{
  "d_model": 128,
  "n_kv_head": 4,
  "activation": "squared_relu",
  "norm": "rmsnorm",
  "qk_norm": true,
  "tie_embeddings": false,
  "init": "uniform",
  "init_std_o": 0.0,
  "init_std_down": 0.0,
  "lr_mult_qkv": 0.4,
  "decay_shape": "linear",
  "steps": 5718
}
Each number is 500 + 40 x the weight over its row's rms, rounded and kept within 0 to 999. Layers, rows and columns count from 0. Numbers have three digits each. The size before them is the row's rms in percent of the matrix's.

# layer 4 attention query, 128x128, rms 0.0282, rows 0-109, columns 32-63
109:530505505522458555549484519523502522479517448474538488553404486479462479453446542476499516494536
121:551449462545463456469539462474499523538497494502509469463509575530414564547486526488535526513440
124:526491534484541460459492514465493475479532503514548495422455561509483492531452603497460530500438
119:491507467557431522532556493520483508450542541544518542514471450574502473439545456510479441473511
127:482510541535525463490476543541494519506467477479526492530570514452481510461395604506443490483522
119:541556535474504478521428555476492463457425490444392534478528496509468480501407453479516525526486
102:550491509562469528526416480535527468628548539501523502465568534575489563499462458491525512503436
103:519520489502533469475541505549490472458465525374491477485470472384485510526515556503571487516405
117:492475478530528460439470474490508533558455441481573513474529558493510484486550604493512468447467
139:511493491515524553515548511475499489474490563534456486535473434393461517456435561476524480480470
108:536537564530521484468483492527468500509526592492550500505502492457480412469422511510537453488517
120:459523511470521549442471475536499524468535454575522507560494515501476481411512510530508453494497
109:544472348518467462596481496530536451460562513502530549509429548486499539525436498525431580515507
113:500528525451458450418458545439598509509481449516476514443476521572510485535496513496443523456555
129:494487469523480422477512454488467478523487504552488537491468512514527530429546459496450521503471
112:504521451490475489485555460447500559549457544494430532467475506541479516425560429534461457443571
082:519510486495518552493436473566588470463462569481533519491444485544557505502529501532510455514501
081:516499501494482436502529508459525503376459578490481498535469483531499471500491450517507573522525
090:474543508555520528443488496475484532523505487473515470455544470499504510486489504526493544482471
085:492453515449430438536485545529460484563463435474513505541517536515488438515437516553561488527535
088:507487474578569524528486525479501507513492485483540445525476377515405539504502540450484509492445
084:499487436453509508470509528538539533480424456524474520443521504503564476546428538530458450553506
086:513507520570462536483477543532521523546490505486565475590502406495426527521485560456483494491494
079:520525480542474592539438523518481448470514521476486450457435474512422411519518533472522490507550
087:518516450484451582504517461514482516455477461485532492438518526554540526506472525497492495535452
079:493488596557481500428525436451516535507527531534533496535551489447534469516510513485497468491558
083:506490500470510521524500558451529515516607456535524521473465559455535514430499509552509493583503
082:479509508527550566453416453442570487466514538522510562504514523492558505444531503523526486512577
091:488530443505494468439458506422524485530389526488503493500507479518462533486499519533549523525481
092:519413555510484518572489444476467459549493455475479535485481543495551466525549440497479532546499
087:492484457590495469525532501486551511413584551534469494506516493472515532496489511487570476454435
087:501525519568524549423465482492474525505506505449474475503484489479478543532464527487529417529487
075:481453490497540543484509500539483534466463463520505498483510534544558523474477417513444488595490
109:475527516524454496570518494438442525529505462552555481508516481515476572508539513493497507521496
099:482538518418487474525470525503550470494473506500576523516513429457519573533487457484477485455487
085:463475590539529513541485540502489493485446529517462500402502539500483513581504511515389467447524
081:470462441523474543504427459529531555469475507479526535483494427546494514547546556533491447557480
081:493512523503399464511495517493473548515516488451536541541530469495513504452514468500477512446514
085:462497537494440570523452395471500556510561496550499524519448478517501526487522474518524500466531
078:511493532409428532474440511482515480596392500494511511523561597537522540460508495497445558438479
083:481461526512480502548523436509494426553430461456539511481477515511482577494485513516456519469521
169:536487486516541530447477493492432521455546462503437501480504508542526411497523433482508476518510
073:499469474506414492435520465439574447524509434519512437380459551516500466500524525500492487549468
079:555499516578558561464479521464507512419475528445533498477487469550504471449453491502456488480508
088:446520500466458500506506526506466525501556512542530502441414416571531574505537451483425522461481
079:446513545443526529504476525522521437510502520442506493582486549515473455533441541480496533537513
115:448550524445451495505491502515535478559475483491526481536446524532450579528531484495536515492472
076:482480486459441472554490473507503525522483551499398515516463433515497470502517582502476469475432
101:501573536482471510552550558508562596501446474452561531614466521456463462518434546546513524540492
099:542463477501488523519519535446483543496480491504505413491522485438495541538443473524523494547504
100:517499464534489421525473518471530550486517479464479518468555489448494493531464508558490575481486
105:499508552502520538547497514538525492448463475434439493499403530505525502430465577471560516538562
097:541448513474518539525556441490383482495473535531516484401506461499509485538546492516544507550478
099:461469456543486545552442476528481475558485527488599519522469517531530549464549530468446522511471
099:500460486530508492498476516502520491477504538437433516495537511520487471556425486547503553460464
109:544499539545502557555555501467491509530499444509486480524555488552510539459532456540522522559472
109:466483529576525468442513574503509531512462418490543515485551467513498500593478416489449469451465
106:533502517471507557552519521474535511449465433514487525486543472499501475600519429491473455505522
105:525510530483523456474452464519501512521476508521564493478521511476467442488530598533538527533465
102:517520428557479550509472463479448451456517454471457579469528495498519482511425521517532493512424
097:433497457470523424457561513454501442527510451530602526540462510531522505408489541469520563492489
105:501537472468509458475549577596478480479532457571477461515603482482484493458478572485493474472459
105:511507504515547477481423514492498538468487556512578504542561494478503459550492564490537475531493
103:494533546432451445506611547515504515511496467487413519506494464511506494503400474483503511499519
099:527446460508494474514491474429499526473469438546503535520492554523515484459535504470444535474445
135:530507475466584520450498481443477549439565450501456476455526498477551401548488474498505461561502
084:483522469503487529521489493504504400471497438478527551509501511461481450515451448482560540521432
082:486443501478552450448469486508562537464437609516451543549547501445516474509493503494484475489480
087:494462448500512495525653500513534559465546506535489502606497531512445507504506575532532528466465
083:496504461571467439481514500358592510454495455517507462478571456486513532556574479511474488457515
099:541505485591472576534510572521522415470493498539495448481469499412499563549511538501567504509508
089:549505545472443464457479421467560533575456478469553540495470504517498538507494512502449472504524
094:503502518539536594472581535517484458509579538439522465541517486474451546562438473506605461547452
235:465517524492447492568524519501549461549444500487581531539449493512476611474499554473517541475504
094:536515421572502506453496467540487469519512490532443485408517484411502457512537480493567504548479
090:522505461519498465486488456489503586450552494535521567551508481509487522544486488482457417585497
080:537506424437524484476513555570523453537527531490474516528571547463503570520434473488554497482480
099:468444452553520501507503506495505505458437556516549488475427406471486553498497518509485478399486
099:537482550509455522484479477483494506543544500500566433508552441504490508505502494488505455476567
092:562516536547503536479525479509507563421561458527516533491526451476470458523473385502483453532488
098:511483428500496535499519526565477455479526499484478520501482492564473526481520529524437518541503
088:434573544551514496520519499546573512531455489528553506522495589466465535499535554464543559511549
100:483518468581528498573474499520494536468518510427524478497468516531501531485459445493464510516424
099:476550498564442535537494445544516495487484420515495437552479574491524500471496533537520500575466
093:522538437477546435464452501501489494533450509434501483493487497528506481447514517510511520530475
103:509462462476508466441522542488511517515446552495497428475534494508502546558493443516532536470437
085:489437465497582507571490516444519494526473480433489464520462478433507505490463533505525476516525
100:537454522509508528465503417489528542447428458499440478495565508520517508524555517506495489502509
094:523531560523504549558530504557524498504468488548568517540541499469462511440502499508517454493519
093:510503398512531519479546514508482537474528584545482433482422548506543520534539494554525473471499
100:488474486484478488503537465506508517480536487451480535536454469523521514483527459474555527499495
092:512476457537456451544506566476554487476487517411478448503494456466469545533567573506498502514557
096:535455506433496513546523470532531496595532512502409502498485519466522528513505540478429552465499
099:502526436511509476443503464475561534479499516466510473507598541480536498573542536553472432564529
091:527471517611475482578521515526514489468459511445507454515511460492451545493492562517500449426457
098:509514498481468530565520463510510505441483471509525576454513514407492497579443525538499486434444
081:473504463516524418474457501516481438465559475513495511442503498525557445546495461493504502535472
107:520486560448476416541429469505483497515472464474568527481451494447436560532492502479536518533474
106:481527468501579553494529510549510465452604485459471509449492470509574430494514477498535470525508
101:481469476510506527535455581414523555520455528545465418530463469572515467479555483524482485472527
110:512494571485476387512457459497499565553453495493510517500584506446485561555442464482527511471459
102:473514513455485468583474521464531552562521531576547483531473478484474505431505500491477510460504
100:514506560574491492430498468509485496441491523565455452470587519506498519595500454491500536509497
100:497531494499448533513536508485541537490456507543525465498491521521430594460485538488490535486510
105:513506563450550482531472458533501442541545458455536525425509510485545500499496447480554508503517
141:487524485450472480510523419482525455543429459477519575458498525522458577511497552468452558532479
106:505471505549577495503538558514477505530471469447514433542517479466496468491507503488555475507513
083:511498531504450424507470446490486487522423466507520541501491533455417580523480524436551511505466
097:495564516451438480551488403524530461516488489446515592517525477519467554499481477436512512516463
081:490509527529469447492486463501498449526455497517497526532550504520419529535536501446543510537428
# layer 4 attention key, 128x128, rms 0.0276, rows 0-108, columns 32-63
114:533471499464472535548512510528405532487554500454532495574372521482443472454500567492516483463548
127:588446487514423472472566458426521539530450450510557507450514526505442535524477483515512544549491
122:516463511495516492482519503434505530441445494527535489396483516537503502558437602493456556523469
114:503502467561454484516538523527451497461525556540530525521488500554474490450554485501503458427519
122:496464520540566430486486547549531518460454525500523495527567551468498517430409587513441494477481
116:530546531486504499547443532465503478471458465404415545510510505540507492498406458488487485574461
117:545462502484457520483460511499481497596527529537542554448518565576488548485477422508510510478443
117:513516508467535488415520520485471461461485541412501490469460512397440512496561544504535454525416
108:466484484523526458446495461467464578539498474479540482472525529549467486498562580487501492453463
119:503447537519506513481490538477501494488496536487449452480489439439505494453499492469469487505466
122:541563545517486512476477486517500478516513550484518500496507489455487395485439531483538459529490
113:492571464464498536453493458561506523470542442576462484511478507497456455456495557536523452489479
113:525430371505467491557501509489515436430517535518514568509427525515501499456454559511451575521520
108:495509494443480439428482465443579525473516471467492512472488475589536488545467505507465493510546
124:500475514583449448498527489527482446536492565550475516532467486547499514390522487517477515507498
112:552500434504482488484547472446495547571419525501470546458485516519489541489501430547424504429578
084:493486503465554566484533419454452523432490523512523506523432544472488522499501544496518432554499
076:565523467420454446413521534450497520427516546500551547503496454475471538541509453489477509583564
079:573492497482497532546532480534433474592571560491523469526466460546491497460483439475492485456491
083:531489408405470503488449519503530460536514465448410526444587600510552452468449527509555506469558
093:479528498500504538526508499534459510520513533516500456466542359513397500519507498498503522474497
086:484453469474471505482522528497573498523436521495499527413526500517540462502496552512514498554463
083:473584532538475544494511499585570509501540460458439524497450507496447486489461450465512533533501
084:492552525507623525544475545526512502471523534502529553491417538543446521454436452414541473597433
085:492482544479550517483440537517509448498523499513495504543488526586551465501599462483419465556492
084:531469582496517521526463491538515502529529463480509504476460480459546548553483499536508481502546
093:498506541517494496536501433502456521562547436550527558486440528421504437460520457512410511522518
090:489479567561520502496514480488424511460528489485485538554450501472491543445552499468478460520493
082:494533452459486453452524504520536458507480549494465508506526447532412533412544567561539488537464
089:510445492468492505521472518418482461441476474492480459488555491515624499493504501515508512494539
091:455510550501555524483500562466478566520548529525476466544481519486464522556502470510534490400555
084:552453507523506549541506454504534486510437526594470474478460490451486450493520561522448565459486
051:494453520498511534466475452537511528508481431544532518467513471537498522434518487531476500563509
059:480531466575487566582508502435446518495559447534517520544520489486493512475559490493514505580492
054:468553491497571488541472468473537457438502479478568518491490450485470559509500425411465473461505
056:448501541497580477551468532476504511518457494525502517439478554468461474543503521488430496480508
063:479535459448466530510471539594502581516509523468558511578477423553519501482534569519481470582504
060:508477517538485431447546534496420496520506477481518504466526561499454502462482457517520521458520
051:440480495531488532489455401507484520538536507519538511542453558512495569454528539574523491487482
055:510496527410474512497465481443483500510404530513497498530566539491497492529469474496481536440471
053:537431536553450547543534461503480475538415479449516531486485508506540542508481476541452498487518
050:549506462486486540488455488469470479495527450486451487436472481554536442509555433508535511535504
051:510514521498478458422534502444564501517519448521542457404470509487525484569481513499491486538468
055:507512501587591554463451495505474498468423590463534481448481509522500560479450481506515511496472
063:406445509477449520542462505481475466517524535522502482392470484546549570454548447473430543466493
053:511531541451508535511482444482515401507497491446487491477497494486510424555451471454462479518477
044:513565519511544486448489461471483539501455420465496513525460506585481509485465524405496528504426
052:486463461469472472545468513467508550477446559496427533481501418534524477461555521509466499488468
136:493582536485477515558554549494568590499461460456568546611472524460460477494448562551502519549500
131:536447484505492518535504522450479524505467506508499415469533478440477546535450474523520484533500
128:515499455522490424524465519466537540483517488468474523464549496449490483530453505552494578473496
129:500512541495524533552508519538512502444479469447448498510400518503525493431473577463567516533557
138:543432513477515529526542444480390494495461539531512480399507472493501498538535495523549518525489
120:452491471530486545555437486539469488555497511493596514530465532539534538455558540464448507513463
142:515448482526504491506473505493517479479499551453426501475542519516489472559425473547510553467480
129:551498547539499532541562509476496510529489436514484468523554480549508540469525458539526524549477
137:473483531582514463440509557493515528500455413490542507481559469509489499599473421490460464459465
131:535501516473506554549516509476543522443476428502487527502550480502502475598512430496483467507527
125:544496531483523451481455477507482509522471508527547479459518524478461469510516587546537523528473
128:506524423549467535510478466475455463460513440484463569479533494505527479510424521518519503506449
134:426506455471514431467554522466504463527518442541597526545462513542521497401499547481521559496485
134:505536472483508448481550566594475477479525460559483468499595491491476498453471573482499474491451
120:496526499514530490472427524510516514480491550508566497548563500474519453551493550480543479520497
130:478541556414453469500609555533513522510510454474432539528501472517500494495425487491512509514495
072:594471488432481454495541461425524423498501427548472510438521553472517462516501539498485517457554
069:549480490506532586545488462533586482502581504486488505517485403523496488503511492523552516550517
077:531592483459385554516494530588542431466490458517539563540467520464478426555469495514567515518495
065:517502476462575457476515517528548508474505534503455562559507519463474483443467510529461433487518
070:420491518416505528536620560521527525525530511522504438540550519494493465455436518516500482532470
075:431464478508500441537486509376483506459527498474494472490517525421541495497547475533431466513455
079:547464566520530563530495526451559491460420524502515444495494461426498535547464534489528477563484
074:550518555483525447491429479570511563567458554488512554506426517540506521519532520505522489552489
064:475532516569505577493564511434482485476576486462521459606478476446501545528507529506539438501417
055:473448511525512484495522476454476547501465461481547494492494537474501571507462505427500509489477
073:530516447529513470428533510494491513567419476505506500412453517439462528505546492439526518564495
076:513508457488485508538523547553496525529577455515551577615463482545481508451494517496429452579540
067:538523461495522458459479491542525469469487560509480527527559487498484559602477493481549469441459
076:462485492520499547562536535580519517529494525503566483574399437474495512416488537560557512453588
067:548455545521492537498536463496473498501601534481529452452597518480537504548537504514502489490466
069:547481551542501486535519413532478521498572520524489541442498473476439509483553446486499472489514
132:511487417508494531510524534561464458445514504479479531508490511553466512486524533527433507551502
120:429584506547508498492538499543567508533442496524552511522497591471476527507540556475526563510557
115:514508480570536480568445501528471524458525509440521494491475501549508532488469443503466507512417
130:479555510557444523507508463552518489479489430520487444564492579485521481483510546534503506568462
138:516535427484554458456460489510477504514452532438495507483487489535509487456522497522513500506474
130:515478476474518462448508546476517496524447544496497426462532502498512558565495447498551550490454
120:509440443464592501554502527440483507502485498443485465530468477443538486505455524503523471516522
125:503452531499509517467497410478523554455421462478438484493562494517514511511549507495501480509500
124:509518551518475540546519467552513503504459499563562522555534523477449492442501514510511456491525
124:491514373504547530476543493495480520475513572540485448482424553501548490522540484547520473479479
122:500472488485449501489535468520517511490551500447477540545459470540521517493540465475537539497505
125:508487460542442444540519546474568464492469514428480458492501473473458572551561581481491503515564
132:517474521444497522546521477536522498596534500505419521511491523450508534507493539483443549484505
121:476552458491525484463516473489554537490474512470505474497619553475534530557556533540474453567539
123:543476520593491472564522469517519495461460514448510463511531449513476538505489537519510439424466
123:516514498483467523549510470513529491440483481496515585453506511410484500590436526536498498450436
084:494582433477511465513475565578560385494451500513505512454566454438539493502493493499512581559493
109:522499472443479407597440415515559558569528498448532532494435488494469544496507524486531512511478
102:507502390541560578500447526541461392456542537523519505419502496484510438489468518541483474522507
119:475473573592485539471470530407448559504498584511486508553520429548502542483564512548554411465536
094:523566548469506451465522517473554565600508465491453460474563518461498444501434483504529514528518
100:472532529431493469566482521502572550505494454559522497532457449539512501477515455489452517462565
094:509528554504467481512544437512507501594490480536499498464568545495485549515490516472481591521413
090:480466556481474502557514483514507558523486470507551482537431537550504578520486486463515550530503
090:517491418477519497511431470491545476529600459501524480381495561501497419500473474483534487485541
123:499509488436472489547535438520554446539506463469488534449443510481487577502465545457505571522501
095:518397542507511488531525558496485521490468504477472510478514460485478472522539432510490508461499
134:503512497470459419572510442506575521528473477448512525510460526479463581495501524459538556478437
084:534543475488449498564493411551564436535553462464502548463514541508465496510483537419573496497497
# layer 4 attention value, 128x128, rms 0.025, rows 0-95, columns 32-63
137:569446512518522511488550531489445570472486532547507463462514520481451427516515510630473466470525
154:555442517511571559492547539477404577476511561538498448497502515497484471517511507592482439448519
085:483593534485515574514509465441437514534446467448524552572442410447539507481480470482499523490547
067:516535426519492506493519543518533439540556491496461445471434403430529553492473494443487511461555
092:513467394493463526504457518494452473400498502483596597485411521537501490496519450502466486491470
075:445514475558538472509480456623558513500494547514480488460508527478583517524567486485541503551588
071:497554502588508572417486470521523492473558570454512542533497526433485520522491495475529528466471
126:575393511553553506495498530478472516499539554528537447481471568546436527527500508612506427482501
082:421505528488432469510501458529570497525494465501475538579563547482499555479567545475508565505537
083:499509526396432503526518509472547464532399416491484529475566475497478446475522547522444599496479
073:479551520592555497461478557524505410467498513444485522540492491525591460459426463495514488508483
142:620400500515537544471526538478405538466534524541495436490502521530443483515524550599489442463511
082:554481414480425545527461570470537435464528494551544443525495470459444434533425527541493501503430
074:536505540497535504488483483474459546509526480446517577530439543569442533468449474525473462464538
073:485500562507461549488448498492516453498494569452504507496459536510504525473518484524514451475494
091:576434502538514534510484590511475508472541609504517457482508489462487448518458495609477472469494
098:564359548487493440482476531488409531494508508485470420474516493514416490516471482516505471433470
178:578424482508570577521495540431431550454502521545510468485522502483444433483470511613470440475454
156:417562547462454474546513491526580460544480452445502533518464504521556516467499494408470552491543
095:533600522472523522479494542486458494522496467451487567485462455512552476478480478498475543571526
117:599467468528545563507466587485462505448531505506526509508470502547492425450445466553484501508489
079:527498522462492444491504546484533467507478413492521454536522379501465436533388473549501561535420
068:499511514518497480532443509471517470507518491528543526560420483471539478465439460550513555502586
085:515442459541559530519475524483462537481514551514465518489590524503473546464491518519484457427479
126:387547496472468431529514408549592467556442464518525535467505513526534543511532492426494569531547
090:430530492539439469505504428456587440498454495463521542480550510483485511528488507441509506499443
082:540589563542523561497481463516500541474567497515529557565547551555534473518514482497525431573562
066:595446580494535585503562548485479563504504480506494475549468411486528428493502492590484494518459
083:509491495513539479443499527482417451538505575497502471495495530510510483570478517532470485427531
072:491516471463554544540533478522444542517509505465504529519533474455566445476491510491457538561477
069:485469509488522470498507506454483449506358442469507538512513463517549445495533558568494524544489
075:495491580463529586457495518446479514443472485518492464508516523505467444498478505616430451476472
104:463550560511518524515467486531529561484395511531508496486489493403424506504567538514472454473470
100:439497529502534458453507462521423474558554487410457535525469525435445464539556476520522433463521
097:523488533477546531552460449408527457518469456512464529478426503456534414464546565513494478483521
093:500479581435441468532470524503442481465522465478510535510470399514518536534444473484525574477422
091:545532524481569561482499500456458440523528487463571570450530455434559500527474540529548519632506
094:489538463557507538447503497437504539437483533481490459553461526490447502527465493461530543461561
096:433515454526472487539540497526496491526474495534459478503493463540445515493517555515620502508574
095:465462448481448485475480517499448579494471433532433498445497472493448520428473521457506420558462
094:460496522441428483461443504507517518439461578492527489534509513488454490561440503526433519545627
092:538447548499470520439547458506556504579514560513440584521566472516505527439480475475516541447505
093:520503502482466456502528516545500522476470483491509580497488489519533473488562459505517483426542
102:543511456478510502423540493418438517464505539555476531487482533569518495537488494517456541443433
111:493510516507514413524475444487504471525426488505472473475517497507580457531501459456479463401540
097:496512465532467479464435434554509528491503524500517490573465598414559422490461472513447499466422
097:523502465491520504489520499507523485439467480582533580494471483469549503458446580517465558525563
096:505495501478490521537508545532503404495518423531447466477475492465466538459430552533507461481520
092:471515544533461474491609409537514478477506523573486480481569533556517466434447492533540555589427
099:509516469445502558556559499504556554497484498496517559502516571508517489493486479443504477512412
092:506473465469539426470495480458508443465481444466517542483466532473502459572500469487512550586517
141:538475468513496463396549530452429523456436557581511441469520512476450497561468442522470514493495
104:493525542520468459438443541523472514479537561584501477459472528528579519562554473495523485533484
119:496496503562575495453518508514538544510552564540436522493442579525481556475476477471510571505462
096:475547558584516511467556565529489506471442417526508452526536576480574425583480499468492554533496
093:526480544475440551515531431477446488589466509435478521555478538546496479570439587479465480518477
094:504464485517521497571454507498457474565461441522469540474463541527481505520537490492469566499497
105:517450546557522456422434520530515481498556473550520571504501534435499382526444500476562484421507
101:503515472525461448532491504453572471586430530610546495418561492543442546459492546506489454498501
094:518443505512561489475548476491505532483565499481551475468452458418507543468533492511437489518488
092:513555494489496528449478483558457459531485542598477501520475464480510432476483503513456445558514
097:470551520537449495484469462511503452467515472523520482541472491526368567499497502486457486546492
090:572519515490471473468532582551496548479507541474496442513520487497423541517471495415456495496490
096:512500529408556441438526466440475503547422474512547422502475553411466561539452491488468482577433
142:505546491403462475530428484469473508548476454479547498523538491573546518486500474483413481569528
093:462526533480465490562520520538551453483531446503535470487550448481499559530525543495529448527474
091:481468465534451470481549506538520454489513538571554449492536534548533489494491536475470530464510
095:419548430503490570514521484464551523390438516538496472530490522478471477533474519492439505479541
178:474549512467448468561400451565505485507481450486538547505458517546588454472513538471468515526541
096:524532503527483487505430482451505460529508468491499461459467531509482498509547519507582488520512
100:489536451522543493583545445448535455521498477489483514481506555515476486524554576517484433517529
098:486498459577512509419552472433456494477482461519444354509484522575453557508515468550482541554470
102:526472587523496502507572504473495555486478519506476451537442455515481467511528484450505480463511
110:458509546513505510469471472519529471537514543497501548472522465523559437475524517497478513505596
160:545463400519555487464539550427488502491452517540494376501517441464387510504523505517518454560483
092:451486417530492473433507531571455420539539465566499518526504533497481535481484493495524467516471
094:533492474472552578503520467514535468514502541550490526534518460477545476429413545526480483547476
088:583536578567445460420498514540500534404516549537531452583507483482512531527448505425488532530558
093:483506454629524491491409518541519519531621452501487452512527485457501511474450496479473476526620
091:482464478580450447524427438460517537606490520499505523500528514551474486482547516516440550418428
089:495523458501560495523472514478479460447476550546538467493492454494507553534490526522445519471565
096:489478464462494510508572529522482427511481505406499546555538473518539567525469538507528564565547
095:453579493466451466430500453478471521463537516521534559445478419424464487448441497514460430492522
109:447509520488502467493432423532506472592533531469500437585475501469543478496493518526490433539549
103:533411445512552513424449495474496542530537505542449496509530511480535516494536461493494455489501
091:542526480455441580484510433504455477561534582490492495526505415584529539557441508471522512540498
090:439540509448489493485504452490379532595503441435486502588475452457479524517548518525420530523437
122:460482550560463525500459487598520501511564479426475491577526501475587496503579500462500458504573
094:536492560499551519418527450475495576496453511515552425455520611427483518484528525565409492582487
088:487480446484504530536484556473563478557420575484519469488527446519491529425485529458541524516508
102:552519555523524516484537480481470413503481433535528534469521461393505558542458513555544554506482
087:457496426597489490477492467460508553475456552493504541531607462532503497475559425528558522468515
088:494507433497511548550534538513484562460482463417525472486504488527543535501463493481526483455510
091:488465449459492494511439506467501436479576510410489488521493553508445525520455534481474495453533
095:537501493517493492477479507509454465492495574536517438553491505531476485518508471582478518525529
101:503532489483534500528452429515507509512509504437504472559453525442553510467452479453441477448430
# layer 4 attention output (transposed), 128x128, rms 0.0506, rows 0-95, columns 32-63
100:536514530473433536493491481522566483562493437465433469406516440504584490535495495502454495489500
107:509529539525451479489538453444535463563521451491459505431500518505557509607511423483463481500492
094:476561480501532392509395436444518522538521508504525472497492520558450487539512512471512481532506
072:507442498575471505434555487463503543456494512466459537519583470524514448513475475575423512512500
107:525493532465589460523466515524479495424521484533346545560527574482521439479512478449595474538477
081:573468554576475489581504509422501462494517503437534540466451555532565544560541439544510529422395
084:580485539496511517530421456519515557502475528443546436497551480470530529583467541503498539490494
087:521468492495558490473547512536523415426483499507474455541510542544490519549481499539518513553554
083:496451459471506543519549501534459548471535498486559511508425486455483538489480465422485511542525
104:453567446415445530515496525541556536551477483489464496478500420470522488406470555507479461488471
093:530477462514538581507480496514485427440607536502598458507516516540488487520519521546555481479521
088:495442508535497563471580495506505485456570426484480523447537485506453537537498462476529485557505
094:502522434455439495402531507533486510462459528484435482523550489429404390476467553495509502508502
085:477429535501588516482426467555519471494538467547482489548508496548530523463517518518527447556544
088:517522464458571441533503489540483457512523489506563498569543482537450556530507476557480532463514
076:523560477519485499459518465512505439488491584484482489571477494528495517543457449594480567509536
115:500474476508511517460552524494461595490435498568523516489539400514472530435462508586439523508459
100:547550520492442508457512470498544475532506502477458496431511502497461423615533547500496500484543
105:416527483506539402520509514511459514496454504536528498544496471493548551422562473516575486576442
113:519555458492492529557501452471504499547545515477501525507464544532549415442517543575563463482516
103:526534432483543530480440473487532479472557527501473463513493518525469426458525595578557440499556
091:511465454522491594443491556491508488442500533496485454492464486511490430447451619537515489514511
079:580450470477507482497471454473539497462503466504457547557493501512599416480487581533507520542474
086:529523518497521491465564534447530542469476460502554480513446518482467604555512496481451546436552
092:488466524518492466572523484520469489511491456470438544521444506486585497398532454449474476514476
092:504531558485497491511537522572481511535441483494479501472510455505494502560481493453461505451552
097:502487565572548515577446435504563431538621502473549491436419530512526486523580525521528486482537
071:481520455476562518522462488461553513543557440514512544428526448492570487570539477552525471525465
090:480533469535416455467529458490496457469489583471495521528429495479496503497423476497439515508509
090:492570518485494453545393487414523517497497530513493520440397587493499523496527453496565519486432
081:534511464458496579553557470496530476481563490515466521462478515464548425496468554456570478510552
080:520553513447374481490495457570516467592486485473469527506468417497518485571501526517436500488529
116:500566570452575503461463434488474505516498465539496516525478511484465493493488569487465465524521
112:507535482543497523462519471467416442547553507436414498564465460416463432577547499480514508467520
126:494484431502530532514455548432577538497496480518476502508437471410425473476602536454443456477441
128:478486561439476518528562554499499462475524463465543458497485487523483454527551444483485512511470
119:498492579459482550510544488511485477510528408493502557482528499471469549481470489531523505530503
124:504548484533542460478543596553468514469513542482503467418516555499443523478461530391453500521511
122:526538472540477515490535475511503466483500485479454455513551483535452544505542561464584565555535
136:521507458493540469524526489451512473491475521489496463456506498489521533470466472454492459514498
121:454495458541558518492521515487481500468500517467543452500537429508380532498481487495468505584523
118:550432498536478430519543503505529456542496513496484583491505471536505505507495485530507520525540
119:471477554508544506528562563553537512498473525434506514464474583481538437513511466535476566468512
123:533522426497443523404501412496436533442499505538516538507534465534467454475471455528375518580489
099:545497474531473515475480473458414526548499440489475526437527513496500450497528523436506501439486
122:511487471452461509462431512587492516499496436513510515536480535437540526488458529573459485542440
120:476492499480487554489487522531613481458490488536506550427500489484486494479467520512443508503412
117:561509477471471517592477473573486466496495464534581500565450522477545559503472501550529508527555
121:570499527535529466515529493582491482535539469618512542464529534561453510520465502458464461483468
109:555456471381523504555527464483465524518494531542539514474511513561561493537463449439502547487463
127:440468534402506442499495523496522510489515444476466522500556502529523448422549505529468430527501
059:486521441507482514488555501528577467490460474529489454478470487531429487478479580494538487485545
107:555485536458484505446438541480545477534481571514512540476482520498489545523562473501516494540514
077:518544552617487520553473428525497527462543500484453503484484530446543489460477450485482461474454
120:445455553498505529513527513496485508461472445480475466474545602446506510501478438475434510501546
117:588463541444506559436519488517503463533518501401428492571492503504493532545540541525443600467489
114:526491460533544478518465573514465484559529480518420569547496517453465519508501545493458491402473
104:488589516542530486419519467533575448467542450576542511433501485472477490506441505506551519430477
119:552540443467512506481464465452531513507490472617520414488546554462462523526579476467561531506497
122:522558561597459476510477469487485500479485496489493516447423530447513486472541479464470499524568
115:483483476421483563448535474574479424526454557553486506571491518492478521512466448559506412560483
126:519498539567544503526473464496530488520453437544451421514526457544463497468494556473465535503486
117:522523450475512468485524479507521528456526494467487442431528526509441448484450507472506503438504
114:531497564433533462437520497460449607495497511466545493486477502486530475479505495439558509594433
086:496457490453545484472493509365483515564460498439505458524528503553598505494510441492467492505494
113:501492513469505537569510487559543486461536407547544458555548541522500500456537557495598483509547
122:499528442537447499497524479516547475462494516614525432446534494531494520468467455465491560490498
119:453528442423474515497497440527523524421511474491507489521514507482503470488482479485528519533525
067:498482483450497487518409528494482524461480437505539519448515569475492481410499511513404448490426
123:536563522518519526498443452455474518519530471470466505479516535468489532518548504511556528506483
116:514509473442457536496481469468492477511454519515439538491518514501481523511538590471468503442529
110:498497510569446497485508481454489530506486508449453381479516541538537483495521424476451491587540
107:529504617537446569544556576439515489539507529494489470519473563458487500543552524438473471457569
093:513512529534512496435477499478551442526524514568424476494494475499496521496575514464450538533515
080:439488429517494526460498550455532519481461517498446427534519437474408487449482524502571429575477
122:491491440493505517534571537533490424540493532558552453473519542508451498515469476521549434494458
104:531491442507471580533512525550492490509536475530518530512525484481486531484417489512503511552434
120:540507581491453526483498505560535522451480527518483479446530456491467501507434496517503494535525
120:414497483602446436564485535537532467515562432519503419478493556520478540512434528547515499459557
122:537503498532438474502465470533548522599516506493480521470456539493522453506546509548511529387478
119:471538442552477536419489480454481514441465495547578492549456483493496522504514522528479504530482
113:507456520498490464516578489523463469453472551353494563514503497552536578493458509539557531523519
120:493545496541558496434472413528459464478519515488557558525490430480462509506494482482520478526548
100:471491516430480509444483543478458545546511543519564399552509484510509494516582510525515497568488
104:508482397454506494450415486474566524529548525478479475500486527499553522482493467502548427514494
126:524449447461459555479533443523477463524534526486469513541534421592479503528486501514514480515498
118:484503510494501490500500489510459484560515407369452463599463501452456488509498551497422512551493
096:558480485593479484491478529511515527492545554473440500574495424485532525514544480528555525529573
121:553556597530478499465469458538505597517538512546523478500514563484552519473550482570404449546476
116:456453522464533499587493522522525497562439530518512541469507474566543552519512514492524481512523
103:514468601413489549513529533485464438485489451523542541528500457448490536516502466523517530523481
115:514499456555502452456525500486419521503489487514500575491574459547561508460487470524570481492544
113:472512477474510537560488530450517539482513475404570424483496518529524506496462496487493533517506
130:478468452494506517550477528514430461476536489440500482479526455501444488513505542481429548460494
095:494515524510486568430470570574516453530495524512524470535473524539459521525449507604557462523529
111:451483516512485474487489480451455522499483474509505540499418482424572495485404491488463432480462